config.toml
num_hidden_layers = 9
hidden_size = 768
num_attention_heads = 8
num_key_value_heads = 8
head_dim = 96
intermediate_size = 3072
vocab_size = 8192
hidden_act = "gelu"
norm = "layernorm"
norm_place = "pre"
norm_eps = 1e-06
positions = "learned"
qk_norm = true
attn_scale = 0.102
bias = "all"
tie_word_embeddings = true
parallel_block = false
init = "normal"
init_std_qkv = 0.0175
init_std_o = 0.0
init_std_up = 0.0175
init_std_down = 0.0
optimizer = "muon_variant"
learning_rate = 0.0118
beta1 = 0.95
weight_decay = 0.012
lr_head = 0.0048
max_grad_norm = 0.5
warmup_steps = 0
schedule = "wsd"
decay_fraction = 0.631
decay_shape = "pow"
final_lr_fraction = 0.1
batch_tokens = [65536, 131072]
max_seq_len = 2048
doc_mask = true
train_tokens = 906800000
max_steps = 9783
dataset = "wikipedia_en"
Each number is 500 + 40 x the weight over its row's rms, rounded and kept within 0 to 999. Layers, rows and columns count from 0. Numbers have three digits each. The size before them is the row's rms in percent of the matrix's.

# down: layer 6 MLP down (transposed), 3072x768, rms 0.0328, rows 2833-2932, columns 128-191
# up: layer 6 MLP up, 3072x768, rms 0.126, rows 2834-2933, columns 128-191
down2833 100:577466462521499541544545534521472423554460575598492516539506521585513511530609484556558414529505546447552485464508522500564460470509403454540509550525515544477529467531562463424421487528429445
up2834 103:500554530461517456428515496552504472556624497505475507483487532520500486465445492556447462533506526509575482511476414453515444486534470473515492523432467491462590517505476464457458452504492397
down2834 108:516502537494499479469519564483563492544483466520494465554480538551448530467504443460550493509453491502500506460493449526444499547580522516519484537502513516465452465457521539476496460506448463
up2835 094:480454453385489443482495494523569493465466445488513528550482440557446505569508548494532495503514503472466511422531529500551464522521524474494591522536433515548504435514505509505468445491479543
down2835 092:482502493521529519553524441519470558487497514464449564480438508491543487568499522470510416437545532448438474495519522479522451511519464534447421487505549531427442573559485585488568471486523434
up2836 103:473442435569559504552481473489451517438434502571481538545558494477430474484527483469570524490500483511486470467498531456531480523540445422556516464460407537477461620472516535477491592471494570
down2836 102:439475514574535430532511511491499474569501486434557528511547512493500519471504573490483524481502476480560522558536515492448562559493554511466462491574500468451532537506502469500598461543531474
up2837 098:448523531549532480447445498466578423513506534562503563497478466455481526521489464498494526500550468535550549513586442496484542482498525466554545435378473540505572571474556468516487462523420488
down2837 093:545521478438532460535478533490459536456397495462474563533527472497531433434502502455519539463553496548409539613491499473494527501496490505471554544537477477539479488517556499437517455534537477
up2838 100:552501427470486485520420556407516466489484519487562551490494476424472593491400558492515506500504552506444477486523387525527515485496482476428426503499459464514472451481531398548504515526540524
down2838 090:521479525463478548409546509534534449598512451513476550570527471540519450480456567478496487450425525478533496453530504488512493445515445490479502491522443489468564536539520425526504599441484503
up2839 097:561509430519476512505505447555481552464488551498487491451545532539534488553556463515431579526523452480582544489488536486526620488478522539551463536540472532509528489457507507512500473595439548
down2839 099:446541508563506526565451521520500500532573492550524464492501515494482447497505485403455413477549538561517486525534520471505533467491447497510516512430423478533420425515571496477525547535479492
up2840 106:532509434566565451518455476495550533492531541527375481521536498516503472452542473417490499553492475434511500492497550534478527586575483498505479508527483540505514386549482454479488471492518513
down2840 106:459515478560442541537470574485503497564495457492463525484525468529536428511503486553529535480496565510494443482541464489460531509445524534404457503458540485540446484518502451576457477500504535
up2841 104:475504524516478521485535475464505529495477505453455548503413464494405458530512494531462436441556481464479453456469520526509498476506482514423512522493506471517487434505575477518514488545526539
down2841 108:522476501477500517488552494475480503428481528422493475551529535495474460524496513453421546496504495488491485484508494510521525452488441548583425515486507553543428418459514482492512532526444528
up2842 095:584387480556519478495513531514506503595524497497544537585511467427479483453551459477475439500475454524477474551436489562519552521535459493517553536462498555538465446489528442466510479487498496
down2842 094:468510427482485471487476459432429553467499491539636485490455504510528542520519410475492552418495500431482457565437468407512540501487493509476517447479438464488473483486509552511504520545520503
up2843 091:449535529433492448451459556502488570468499558518479540500517508487466487469515559544432473482500503478506484518524493439497529423400410524471483496503556481453500510540499543447518468408502522
down2843 096:552505476556430419511456528492522526523578415494501509439489506501457514547486548445450525546526436544450492443517454509436437506502626593493514564411494437518475454519427536517489532505546526
up2844 107:558524531546468537501549517425538498512510556542506502500499510554531531486520548509507493479565565500482558470475508487529550439450540457529482498582557563478507540476488561467488420510528488
down2844 109:444509557438427509432484494428477470488466482489512489438491518487448478449526490519490499515443473542448506467513516500494551512470441532537514501451470491575510525518525579474485533390507506
up2845 096:539517490499477541516498553439483512493472534467524537524481539522501427495464475547467537515459499543456538515548519504527479507545454466545506478494521481491483523482478495461529477548537482
down2845 090:472430520473429498424544536447523462516467469596529444471476472510519537510482487480469491517502547489512485490520466540427455527482477516540533538478523538476495568520516548480551485475485386
up2846 094:439474501466447479500505441410500524509425462478525486525559533490514538489480523489487453490479489530468515525489495515499487507486486486432534496471489507528525489491477477501514528535520522
down2846 093:468469474545558524510611459439495508411525534481532535469571497518483535452511547542476483539515502474513527478540506520538500509499502430519484530580521509519546513494481475550552538424523489
up2847 100:468517489493500484607445503538442522386530488500524459489483593420482498480557505565432461518547492526483530511433455494523495557508537459565484519506468511485544513463546547476540482591519582
down2847 096:508491515449484461469454498559563556458470518496507439526444473486483571449488468567540548490441484515539469478462411541533437542566443459585499492465521498393515500502529521492516505515536497
up2848 100:482513552402455502553476508526515570513447517516448491447509534498498504470594538453469481483518465536497543543466491496555526444463450567551497528512551506589439502568532577495493460540507508
down2848 097:509537470453540482493546511495489528456492540537520396540539489462506508443489528519491542420575485462535595482463465478563514518531434491487502486438480513448444504488570518468557527521489520
up2849 102:494512499497531473467565524592543495527496490429518494491543447557459437450462484473530524498465546524503490529474574482531532480480556509459502544466537504540511481484482477526537493557466577
down2849 100:507404481468480480548511412519500442545524434495499497557511490532469529519445503473491458449538479442461526541422491508564500499474557533488504499510525452443468516410468580449551448546453461
up2850 102:504541490521555462528506504577498514521512556536468524499496542477474512444503465446464506489487458553510532532450555560447507437451515528522484468489568538521560574543486433533543498553489539
down2850 103:523547497584499514506464465485531525524537592532516521494458518510547472596516541593486543522509490448469447512515500586529505505474514475557492501532534501529437458514415459452495501535572491
up2851 099:544494572515521483458504462530464532544552495493535515558526590558481496422514485483494545543488539462597498497471506462517454520523506517440479479432460495492513498487477508432418489494508472
down2851 114:436461529513516528501493498464542473501406492484462540469573498485539451514529466473483569395523503549485536486491493533530502460423488448510471502491434536470484545578492479559516504434576493
up2852 099:471540488504461458531548473460508519491550459539530509447520524556519478517530488590497500479471473514512484473405458554467424528513465461463575562513536505416477508446434501591458525503569404
down2852 102:474509468538488525444483555526518470606514528519510547521573529503488550492577537501502478529508428446426522528548536490499432506494513494442479472506574459494470497477518510531523498494447488
up2853 096:432411552498488469434477506525522390481492498534529496504558479535536481480503507459487479486506460453478504524443527529481492470582488534471473402481494596449509515483480409582447522479522444
down2853 091:446512463469473533452556476483509525436514514470510498490565502462497528489522413514467491501470454537485514504466430540507442547474552510532446544514436513461547516565491511529437502535450533
up2854 102:546503474535493507534492511459493452532511438582512509576473559590452500476545491514466473515555520531506523475466537482543504506412547472472540493465503539538509499483502495474525433504509486
down2854 103:464445530528546528523502471511537480494507526453510537468502502479431551544474421498487510561502453469573479480563458508497506414503506533501445436438487429469518479516550494497522513517394490
up2855 097:601525510533496460517474497457494521503498464463521481507393478523544537559528466520480499529443510516452585512467510523523496512539578502489536545484461510543513480520472520522523490509483456
down2855 097:522527458480520501463495524523514533512563486525482532510503492514523470466502495447547503466455485504488457494565535622497519459465494483505493419611487507504533453483464512490464571555564532
up2856 109:511473512506462514491511490499527525526524512472462506500484437427511435476466484524572502450612554530473486545478523457576452523565580502493522495500454494535597566491512477463487543451573566
down2856 113:490487541632468453471503471608469415411501456434489526505467548503509534540482496550559523448511432507529493510619434460541453529589474504516469528445505538498540505492509469451477478492529495
up2857 103:525444517555444444523483476591436467518551528534433505494509521470534457483484516500487537465506446435399378523498499551561456472488553510541485505495513537440453534496497480481430509445570513
down2857 105:578480551525532457507385484516541462419483466548545552440475509517560467526501539502477520524491459524523498426470529538528519557463566481484465538529544482508518447413512503563513521461501471
up2858 097:525486513521591481576541517477475538499425539537475530510522497509498475484548384422476539508482504543536509480506466498472521497559612526453495543487616496438475475508437607476546485538488501
down2858 096:491549512497441506476595562538566513441531426453510483530484590501553400531492509440533552552546573469506510466529536564533554457466438564528504470574467509479468574514438453418470538439598465
up2859 102:562564524452557513501483449544535491502522483482530520498497495517470446546565534487485504510510503503517488508515500533534528520470469514501511528431485542497540498478538521527498436485494539
down2859 104:484483471414434492475510514505460454500492550441571535529520476489453497514477575408500463446507551506421547468468539492539506475508518439516456515547574547512573569455485478475456487518443556
up2860 096:493460510492485521553478474522519557513518529518535547461565518488421535525576507474514531567494526518539520539496495558495499496482564515491478456592483481483487542500562446485482551525451511
down2860 100:500556435473509475480494503514509544438505449460549551484400556527498504442567519480595438514484598473569501457519474456508494503495554534474493622489492499492464520443497476473458506467503498
up2861 099:530481537526499495521459501449451513486460526462485510488536459497493491497512472465479499499500458476479494494526431486432526448420539496569529502558514535488474487472543526532421506569512554
down2861 105:516539486455448429503508550558566567475474595458513513468432501494480485471595454478467496476494505440586534463581533519506479421458521543506558509555457468583441488532525527509501465413525568
up2862 103:513513454475577523571521479548444489556478608493473509469538474499520518479550514480500504526547514465509460499520537517446483493523481547517485484571517553475465507474480501420460545478522533
down2862 109:525507518486513546535532472425504532543473505465466487483484485469549522478540495527550506542428541509506551521506448470556483526475445546437585511503493551547500615457533495487528477514484512
up2863 103:483471494547541435471504568562429460505483570469486485447458481461511571538454470487495526520495575441523516461525500452561486486511528586475533495487487435479550412419447504473492492532482499
down2863 107:559516500480491474493569559470451439468558534533458454558486533506448490484525523543589520467428493472534477474531553500467420537463465499445481547499488515504565540553511446541449552429547481
up2864 101:478436456433516598478494465453527484447472433504540466444525466466536493493461525462512466570528563533510487477486463488467482498538450423486512507446484508418450465474491478506474515532558514
down2864 105:503512495489505465520510560513417471499506481452527545451496538521564508502569423527568536549452557549464555440506485562518513511430533526491452542524557499491511450497451504533521498439506513
up2865 107:475447517511551566420526443448482512521502511520492531507498432513487426551557476546484523532489550555595492564485572508522558512502458478485543487531511548518513521501505427583591472499528506
down2865 107:525514490515447549492454441449505527540504583559429503507530464516529484494504406499468446487562408580599498476475494480559514497495508575411525421433417501482514528534526475559531540526573478
up2866 107:489419424560525461523476488561470491484486526528447499459521452468520506425481424488562494485423494490555573483523478508545508477481472612559502389502442455478535497472478583529521535483551446
down2866 107:514502486486508488428516532526541516479496503457493520469484536475497493445488531437498532491445476511514507492418487479541470439479522480482512463495527475532516501526515532468453526553475517
up2867 104:512520518527511551503516472521472462542566396528476497491535439468484484465488462463495464518485525530470450461486500586437480531496500507489486537468606449494419500474501519546531503516528467
down2867 103:508549460518516489544526486446551473499488467529441527598461511429488545574495439503529535502450496531435461532492459489478475515468557498427530464478502443551550491541441527501434555555472489
up2868 094:515459509557527533523437480476459494426495435491549543559442527503542582518459492556447520563496490537506526480481468435508432500453492494598494480493501522472496542533503558448547495540514508
down2868 091:480499491479507492482477533458510512514423489430440515482545513462463500563476570436471472531531456510505470501472546451513533500563533509476523555539514544524484460466507454487492508452538468
up2869 101:425454537521556481452498568458519469514454512488460488477559502559524447521536443508533437532493510546446513500496464467481426379474468514512479524468512496519442458512467495473558522497505466
down2869 101:480461571466535511489536510509453506498451540520439465482628454513489454543488616512536472499430410519467486593485548493504523487482523457479527492508482604500517527484501490540523499518535498
up2870 101:495497606541528489552433496571481480446499499446505484533504483449552554488508512452575464525540430502464479514464464474494478445504481553503441528481427555508400564506491480494470485538511482
down2870 101:516607489479548542481458469416551446458385576478512553506480462542574445509460474518506488502534512500517492540531522543437517521523545506496576437515561479594459527513451509481526502522476485
up2871 099:547531465461458466489525475458495515492511488482543472449550453414489441530489530498496469534488554505480471501563527501536542461370534505460442528547468490523520504436484539534500506546420447
down2871 099:522509472459449511501476538499497417476596439384491519541493539504506424536439467476507508466537533505467507429521461503535463546475553530497517435497510479537488395440425481575504556488539492
up2872 103:518589445521487529564463651494446495471480501515529532482526534468426455439472447543552462554482468439509470453547574582511538553536466570503477418538463511492554508483543508544453568529503503
down2872 102:485515484539468538461480454534506484463512466369473534458459456508506453468548428482500422460447564469544464506478503511556498524457467448432497550532526452490529470493511507514513421512442478
up2873 106:459576518495514533516495502490487503511615449582513481478502433469535528537551517512559415472562466481483455510541466570531494523502413534486493467476439505466505497455460515543510494510508486
down2873 114:438461457498541590490442478501528486460510462512472489533521494485455450468451501482514407495500575464474458522502486438496522534472426510549463464570445510479459458523469454537523580498531460
up2874 097:503478474555539456463535478524498552524504495545470500498494511535528477501544502476420494525493479500446523556517473525559531464476521484533431529606476476491496479521555501481400447497459501
down2874 095:515487513487507489541507439520465433537502529530461465545516509415521473533536473449431606506506426484457514521509564566559498519490481503485477471468546465543510545517455525449488461509557507
up2875 104:512548496455516569516496518535472549482575503554443446477595425549472501481536502541467453468536524486496554501555590531484518551499494542518485515460521494452481481520520474505482480458478549
down2875 105:510498421523480515415479503492467441495563490470474526513481509511577432473512541499475472500502487509509448450467493534452566482513531445531438470520530537494475607470510499571473528516475464
up2876 162:516444475541523498513527461414506474474500541443496522503554553515512430550523501431464439571550488564524484447554506531508515484454467543556501544433440520482485464483566459496563435527541501
down2876 153:558476511519487436532508534568470546466479536425531560509570565440553489516486578455501495529402460495431512535466479494461509491508443591512517508468521534536501493530547470539567489482526509
up2877 099:431485497447543494523507478535535469542500512439471462464414508565452497508436528523539454463483474514474496497522497489486418499482540529433430437497511492464524388515504502515463507408451541
down2877 099:472480404475524532530534503497499475541469530564521490485448422472501534525489565534516572571510444454516592381536522533507523466491542496503511502532558457479488483552562452469472471485535449
up2878 097:508488504495575487541448495479497481450456529485427528524501509476467571467503530492476531564504526482569482547428479553565550503497445515534488525420471488503500519516496544522570539533543428
down2878 097:524561484488549533516500483503450500503507497482529431447540416473542526497462482503567558512549520482499530433438472503498467517575449491533459487458517441481565532536481496542480562554461472
up2879 097:523505501448486484582501470544487498567552493436444516500462473543538527506486500527598524440523482493538564535453541463503471504470574472530463480478526443477515458497505541521420496493532499
down2879 095:540484524426450535494489489494527508497461468572523488445503545476451526520482511501457549495517575475457487522504491564468487516523494546498521505490480543422448435502483452560498445470519476
up2880 090:580490526588450522519442453460516467515555514463485539538541563476534498462562495442597594536501459574506518478460521507540540519535434479485477432531516536526539541495513458546526454464452465
down2880 086:585527518461567508530502453482503534377546488498557494458537523518575429494454482480491512512464497456522466482533449447558380480565484463528482602468524437469487443506542444500412513509514467
up2881 098:498470437476500525491515557509490490464491531481465508458511521497495565489596491465471529464430502547503470480425481428503521454513501452506544457492588499487538538483548565446503432550498525
down2881 096:488429522512482581509447554492465517509508476455494529470501434504474480444467455459509479430533528504507477553594535522492468528481441511539502469507520489506532549470467530522492475523519472
up2882 095:501532455460431593521474483504529480489514510503490521503513487554492536535502501457562456528555441543462524502559465452499538507492456531437476412527475525560507501539448475502528528490518470
down2882 095:607464432514578488579501508501569503464525551483472475478499466428500419511579528464533559524470505529506540495486496474480496503530423527591515472469461527517538527489564432479531523504538521
up2883 103:523435471488468449552468513488437468476564558498526509495473502541520536532531532469403517505500456583530527558535431507491605556462500529525522502532503435495470577585458494516477441514462557
down2883 102:560485470474512508516529474514420464506502430522478469527501537488503446485565470472437502478484437569521515499573451446524503494507529515491469557455401493497513509505515612549532480558469485
up2884 097:546527498423569532503475482579470488591575524511517505541504512439414485468522485469567459572577504442533532510447571526505475518499492512473445512496523503590498456436530482573458533541472515
down2884 096:522412414506482464523482517495474493531565503536512527532490489479525525557483467498440460505478493522519549518454543482584481495528462548524577632457551491500524418553485521519529447487498493
up2885 100:507475514471462496474461461502500473520523542493505524472529511536496515466503451382516510483455550471428512512470534525470436483498549536512411513565478494517530549488467483485538508594488462
down2885 102:477411486538560472543517515559467469494525519494543498509505468469536506426513492482535537564502440470499405546481528609526434480533491479475510430520548554521493447538526534469547474552468507
up2886 106:591487489547522436489474474534482504500553514507503561501440526585400527505470535510501607478533502544529476529571549486562526484526495521452481531518484485535460564473514469380484511505540487
down2886 108:466476537497494488500550513401487552534517510486486513466472456528499516529521508480517466564489521508532460481434518544510507559432479550498498456542516557494497477555547488509475516593581430
up2887 102:459529447537438469505531485518470490567550463503483485368469509511502546589439510558503503485464462438449518513498439528538485558440505502450499507507512554438519428518494615480499549480452490
down2887 104:488531438491475488478490498502547555585548486509529485497458536540424516445534439544496531462582446524490527458514482496489543497519436447530521513576471526506507540554468486498450555550480498
up2888 112:469514520507445497524499479458496562522501499466501534527432539488508503493490487517528517514570449467493494521518577523556461497479480459564492515547503509518415461453437517437518506540585455
down2888 114:557445453487497495497430495537548509552480503547525505560484461430560488565446515528519449428485503512475569452541497492462541519497502487501540541513487495464520449467430443486511492539524563
up2889 097:584525551496556476520488501473472513519481439511478548542500465449453603528484538516448462458519408447466463512411523462488474598447518493482480427425552521534514511456493520441384544513568623
down2889 094:548504464471528498468447539489571490509497543493507521465419535451473568504549480501494477442541604507522530545493532425462500433505588456553552508515544466552538472487505503496515471542534491
up2890 095:520504539517505573511483572521475508529453459505520478549392497491501464464464483468545544520518509490500487411437493518507502481424475534531502509507510563540502484507532501476514550469458521
down2890 087:519465511512562490516445506468444456538547560504458481510612524470528464553550456538558478470463537528504491573503505475535467516533475503485488468517487514487488420501516458526564451511513513
up2891 097:453470491503449519483515487487483530510542477555487527544568531428439551513543490489508508486506504523550535558462556485477486484493504540482519496614519436506469486496520509539494503559423487
down2891 094:435538444474575541456545539481531426469488453560440522513545539533480502532480529540455522495473550489515495477468511435539508478507439512521495553523463465532554474478492483549498424535453499
up2892 096:472488515490447431482500527502531489447492525484482532494552497532491526539567541531547568487465485482467475487497513449581526487585532582543441511427506490485486463506521508496553453443506447
down2892 097:502438464442525476524456532566523487573538499536525465479523477554470451488465510469515493521492507462521518562519547515445544547491550568476531507473596555516472486479567525469526454525497515
up2893 103:440570455453529552599493585538504415463512502524543487406575493406467413487473529470568468551438507530569441469449471505527478524527505490450454513500529435489528409449505528452494567588512492
down2893 105:446562476507469489535463603499430538479503527521562518502492486453495494530524571441557499471449469475520535477505446478515442502470543478458560482540509537629548492542472464487499473525491491
up2894 100:558497488461504493487463468502550472524528394494481519556454503466534463484460522554472528505426497577444485478511529480490541480558572445532441533546489508528554469467416552480469570505538436
down2894 106:478502530577414429545524544490543569509463535528440453487470520525436467532529476397414493436486515439532472528427544479428460486508518484479579460539474524501505554484547466520472546521524507
up2895 103:485467492559506495509450567558459497485465471460476479482508473512475479503496539519544523525534499536487496561407454464533566456530514467425557480563517446449487556593508528434499544520514474
down2895 106:472511396581520503516545478455481582485512510539530409566484488516528515497497486483515487509463502522588580476463445464528497555517513466539504559425566545504487506492432510501459575565524498
up2896 099:496556455531540437483520482489472534475522484514479548459569497412480542562535447533471469490510470420522581496532503477524453503554510498485506451476495468591518597422385522429528549497523442
down2896 097:472478442416490556482496490526476516455498464624486482542461510429564495515471533448471525506504447499485556504525502510523501555490496491379583471468455505443556524452450554455439460526484482
up2897 099:538511536473482453482482495561534478501521499482518468495509521610447465564481506522522529490490471441448522480551522549554440393447482537471578445500518462487481529455586458504493604531484499
down2897 103:500517458443541523496526598444552501430518554516515504494444511431510462468474500498493458411438508531545445457493491524506498445434518500510513533493517526518549494511508523514497525438497477
up2898 105:528486557491484554547510500519507451483489429529497477518524517516531523559465487514482520527455513466525497454417487523485519516517526516488510536514544515481460557525507447463520518458587488
down2898 104:469559434574503528549503527424448449522490469447488473507508578464567466493477495501505494459568490582525549505491487509472488487475572502513507527494553531537459498441497464490520498489491534
up2899 099:557491538481478497464523459421515486480513524506452504411547581466515435391534518542524561483493484479528500533489464496472499476503432549502450462516479517434515532483509500514416549554471536
down2899 103:509491505492518442489485582538486508460594491519449487419431467574445539511446457479528536541509454481476438527516471438569482487512452538502529407593501540509504418477555529481485542456523546
up2900 103:509464517518452569408482435485562493501442455496499477520513482465462485551517460518478558453607473469476501460456485503488484561555457465451530555509505462519488509460520564463555518447578473
down2900 106:540472503473532584493458511484524434485513499519521537517468548469570505494530540510482455464411478524475517432443503536426467521490509490484543416500469423531469503545527519552504521447457504
up2901 103:504514590474538511532504551444434502442557537514508583489481489416559541497470531592512532528506531525465577483476511446486506450490466505487473532575470480500511458468541429456428473543466454
down2901 100:443449515475438528551528479519473495470482557508492501550478462513477509519548556496458532510528524464461558394442454447531499519475519554520494523497491528461452451495501522544487495552492519
up2902 102:435475521543541509461569497512525521517552541473553575503434471497481463493564528414495491523524494430474489475535432454517416491402551515498439436464478467511458485537493498439538488499570488
down2902 100:524483518571533487518511495457500519531426481549527469555560480464433513493467484475481516456525484478519471471529518473492433487500481566505556440462524493497540443478469459486464562528462517
up2903 104:501558519500494511486536430512476541407497517518474522545431485521470550435431480535513558459532543480498505482462488515472564526544457516592520506511539561502463537462507533465490509521472512
down2903 107:535503501518565505515482610473459452555539535542505520510517518461543450526482531515482471569497504506477506511498482540466485502437619456526431427524523554521472487485438474475491451488454490
up2904 101:479512558492458493457500487471452490467490562429546533517479450565497405439477519516474560446515501512436464553511535470530464507475511527502441539430566542521471562396504546481511433495507513
down2904 099:566498425524436446518517464504476501437516509529553530481473517451560511459535512536560602458481491416459411556419534413517615493544497466458456509532474479547514453537506488497506435513529486
up2905 099:566474538534471455492561519541503582479523487556536469520444526487520533517520451532527461536534489508503552471552622549503486461536642449448499475481492539485489476498537588499430566542405443
down2905 097:449534463513434524501510523488479504470500480501516553409583498484552489535474510496480448516539485450435477489445531506506539473544515475498506540500520463494449462496535446478571485475460482
up2906 101:487412447545519562476460554447462527533497528481515431480524495562446486543574503426510472490520526456531412531449459484560532506548525483522471541524492467492443491526485427544505452510521503
down2906 096:506511485522478523438484484502500495546453510452487569486512535499535479514534535474454566522538508517454518533479531474494411495491537458487506567496538502578517576452485442400454536518528493
up2907 097:501528556576462507503477566524558529451391496416420541484496510563540504486463462461514496556492425463476500547490565461448460486516519470567461497489487433516390441576499500491545435477511456
down2907 095:553466496480457505401528532519529446459447494492521480492535496511596504498513541471432517528541542477490488502469472513546535442517527512480494458565518442467464441448449455552561495451533498
up2908 095:506497561480551532514494454486533492393490507524451458520536509605463511463453451531526471427459475502486505572524517457547492542493549520484441468512518453514464524445547570436534573563473529
down2908 093:548547486502455549446478450460558525501457458453403494478511547482464460564504520511533560526503478541584543467458487488518458469442413445473522551517473564494557604434489544374443476541573492
up2909 097:486521493466500465495539539559504451490561475519487502537584548494494508453426488454557531511496484451543535467457515559493530526452497484398490453507533402498466514528488487513502521530410514
down2909 101:525569522537525436495501469493484427488549487461464523477505515475520430562548488504461547504499468511506444540527529468543534491478452513536543511563475569554530517468517551490502505490390483
up2910 097:490565435494509447534528508393448485551532524540483520475527505596485502512477524440530540404491485524445562511507487484502469548493456466519477479562510493514472545463487481412452450552533502
down2910 101:425442566583457556568531497525489470580498531500506465557499485477487543473419487515464453513525417553555460527456485525524523483514558536546514540522435475457542484498481558463519471492500472
up2911 102:570498483509484408526438482543521438506518528437516568526527524427544466582444567477489501478472525473565526460511462484485500493558506509473504551523542513584509475443489435485522467509448435
down2911 101:495573551457452506528455506540459485489500519465402480498454500531405466526567529524481534575520471446466447473513496465582478517489510496520503516483509482460487604507406556475454457511541536
up2912 100:516534426516477497474511536483553486554485477478518530496504466519472451554564478429553483551496526452458490563492468480535537511455527564458527546521538437531477511502542508527498516473570501
down2912 099:493530490480546482525544477546558513470478625488466565531495521479471470566463482443525653497501524431471507539470561536442464461489527507572532479499542526502522519493473496420559447460515467
up2913 099:494512569533456486469454552430543469536542496530481534518472481500503488517537493537553520560503517506578512563500468585481489538522495485568454500517575445484541565457473486493485444500481464
down2913 103:540480502481456504526442480526527498442515474499537523467545516512483440502437527486510478524437506469421576535481489471622551419536453490576552488502500500422471498469521519558504511376598468
up2914 100:523439512463500541474500487490539530486487547542526437470467475492424500476426432462520455490514522544564507441439439512503545574517515468506413589510550515485550492498471500538477506509539516
down2914 100:430472436468544513432489526515551395488467464498465474519508560509488513466466457511547485461515540546523454565436499474483530504411516445450555487510544474578523527450515524478522514473511503
up2915 105:534457516521499501489506557544537431508589504549558538501553544530446419418469494450521511474499519476505500461459503486542474476476520516526446534460537584473483511462562484547476463435512543
down2915 107:530538512466485487517494536459483516461468436461481582464512447468509454473464481505464414488556490484540541516439445502446519462497575516493558447453504463539495496522528521511471459513519478
up2916 097:473461436400426437520483457464495515460559430487533553520579429459455530519504544461595520438486407540495448488502419479492514464516569545523498529526440529490460478445510564468490509537548526
down2916 099:463505501531527529467497525482484457492454538443518493558474562482468478571464491509534500460509527486465515457512528535490471535550513570400520507417453449467496524472514493506493491434377476
up2917 101:497490516505487550538524533528474554470492488480463490504461515480517502468470545552545460487602508473474403484471574517520505486562443486530407410515541481472496527537531506523509443508438471
down2917 104:383457479477463488470478478481471592524485535573530566470445508461552477472541498453557441489472593577496552504533459503490525522511478548457555472472527506448531537546538492486536499460418451
up2918 096:541476512480541480484481445479444462568476540519429513464464550523504457465513459462453481459475453566546476501497569490493608494477611495485436550487492496537501546547520496518479555462491511
down2918 097:413456466532456497580531457547483491465570479498450466517548439539500454561455425465527545524538575520434533523457483517535458506506505542433466473490526528530425515462451531513563464531479511
up2919 103:529495427490522537478491507515524489510525510509563510480478515551531504451561455569472474468506490552474495517514426500484485547547488530480555527485497425498519451510480562460548483469417522
down2919 103:543522565485523462525451469488496470509524519467483477511502387488421576506412561467500460507534438527483525463491455381457474468455493482502492508544529567520461510454494479485534497524491547
up2920 095:474498565505508474523541507537536536506460561546448535483595570522428503570588485530479516502511448529513484545536559556478523525456520530554445527464478512451449511469565517551455468470503537
down2920 092:509549580457531441481570479486516531577521574508511507505462536494475481477454473475452468461481495438489525460504489556420460476547458519496446448457509508439540545534494491531539491549470489
up2921 101:425502507523449493518462505586502479485533479519487501509590521557519552599456484465509490511434506450502451556469419500483494496528397476537585508473505534498515479517532439502480410547550516
down2921 106:508438548469540443476530492475520484538540534599450545474523574513537547512527487494547527486469464558572512555452460539561450491506436511510520499482504511456557481516518538498563497537494484
up2922 098:495512518524543472562468488480465508548570364510521485542481500447501526429486519483538511479499517460442482558539546487461452472498463564383478495451465520519505533589530420507448457434569531
down2922 099:458467521478538564547581506522571516472464548547416499497493544562459491507490479510547506439497556551541457495488505441429533485541542432523499503466506474465517478576501505516526485468529436
up2923 101:476493510485485479485534468464452484558460537540476542502585461564444472527462530492528494518529525517449458455522522477503507505429444543497489470557479504484488509548529490497605559514532481
down2923 099:551559383564463505482500459541497492469451527454493482504491502437523500467488485534539470485521406445535520528480540467450464522511475559481506492527459444490489519456545506467542501506414479
up2924 099:486464553479500454604549469463503488521485500580475569542509484540503499485472516468468464536539460543471479534439479452502522541444464559518501526542475481469466411486514536466419479521486528
down2924 098:559491614489489513540491466494487465521592507450429476480500483557480478504390387493527456514530466458481582480430487572563508504519499480531500457538494520478532536427454519515493512558521452
up2925 094:536545504477504535540499468515432507436523587482475530539529442570497575470519523540503496499487457529464463510515488520492435512503445514450498438482492511460517476599540525528442527505522516
down2925 090:513540517523515495607521500495569588564516481479497478514583453531417539514427571511561461509565508507507451491501508512530461472551535500537524449560438409505486500560522506488477519480550473
up2926 106:495439512448452497507464478470424525509417604460531520474487508497475516562542493494443457480452504513539479510489426457516466486574543531524498531429465401467537552523523475503532468513507476
down2926 105:481522511469486455484492487439448543538520499461464501503451474456367484549451461500498402400517527484488558464475463482450491494481427571485502555618471564508544567472481421495502497507429540
up2927 102:494487526481541438475436492536499481500557486516471514451455523492517555584431448463520486594550543503529477489515494524570544515486515479555507510451515520510566457461547521478513461522486497
down2927 106:514537473551497456494522499491517496493501480458472470490478447473473489515482525563551598543509486491501438474464557504585481528527563514544518513549486477541560559531470563469520467481560458
up2928 105:457517464467470553556459533533479514485567539515497462484548503426478518504497471465471509490528439394514483472540510464530463561465467472494500510492550515514541498471521524510514474553488504
down2928 103:474518482409479508523505477443535471540525489544608419477472577577492445532566479571519459444451570552498525496425466464517512541504494463567472597471535557552467549481534474487502359479409514
up2929 093:499444496482467528506504501438494546509462466419490461549458439526480469561518519491497511556490469539493502558470570493486554459525520497491489451524499505475459544535554445480542524591560476
down2929 092:462488513511449575515441487507513455498521484519426505453495471509502473525443476475609484547457453554471507594445545478444519463505496482508457503499490473505450550523535490570504581460502592
up2930 101:438461471437455452471485445542476509466483516576507528461497434487459422429563475428555494524406541537497496512469578564457434481577441462508567446489468436510515531554492472503527506542502526
down2930 097:445465495491447519578545490503482492520432524518545481546539565556464498527510552455525507598465450414518559490578497452487587479520474560553479537519494484502497461504506582484519548483499478
up2931 100:496533485550526458503535553524512566470500425533480458521484523543488517521588466561470577475485461518451532451542510520522525479522481490594531469493516525496540547489504493483474524506501481
down2931 096:504505496555543540494488500510500576462478484476492537505502423525450543545474524495472532474488488484483485493522434506487546447569527506488531466499504502474527475467548511412504548527428458
up2932 103:582471507518529465527467481467492473413485491514466548513448515505402482470505469419534482456527521540575523546501533445487517535427489497517512527470488497502545475501570483466473531475461466
down2932 102:423491537547442501474400500501460503468486543468546471512494531459542496533467513542519524529549553473466521479498535527459523594468469469509506435498504571563490532469515441548548498464555473
up2933 095:491536489473491481473485527500514454455504549528476477504541416462540522519493525435485556472521543486505469602453557464466562544501521517501451509494412478464503587427500461477492546465544543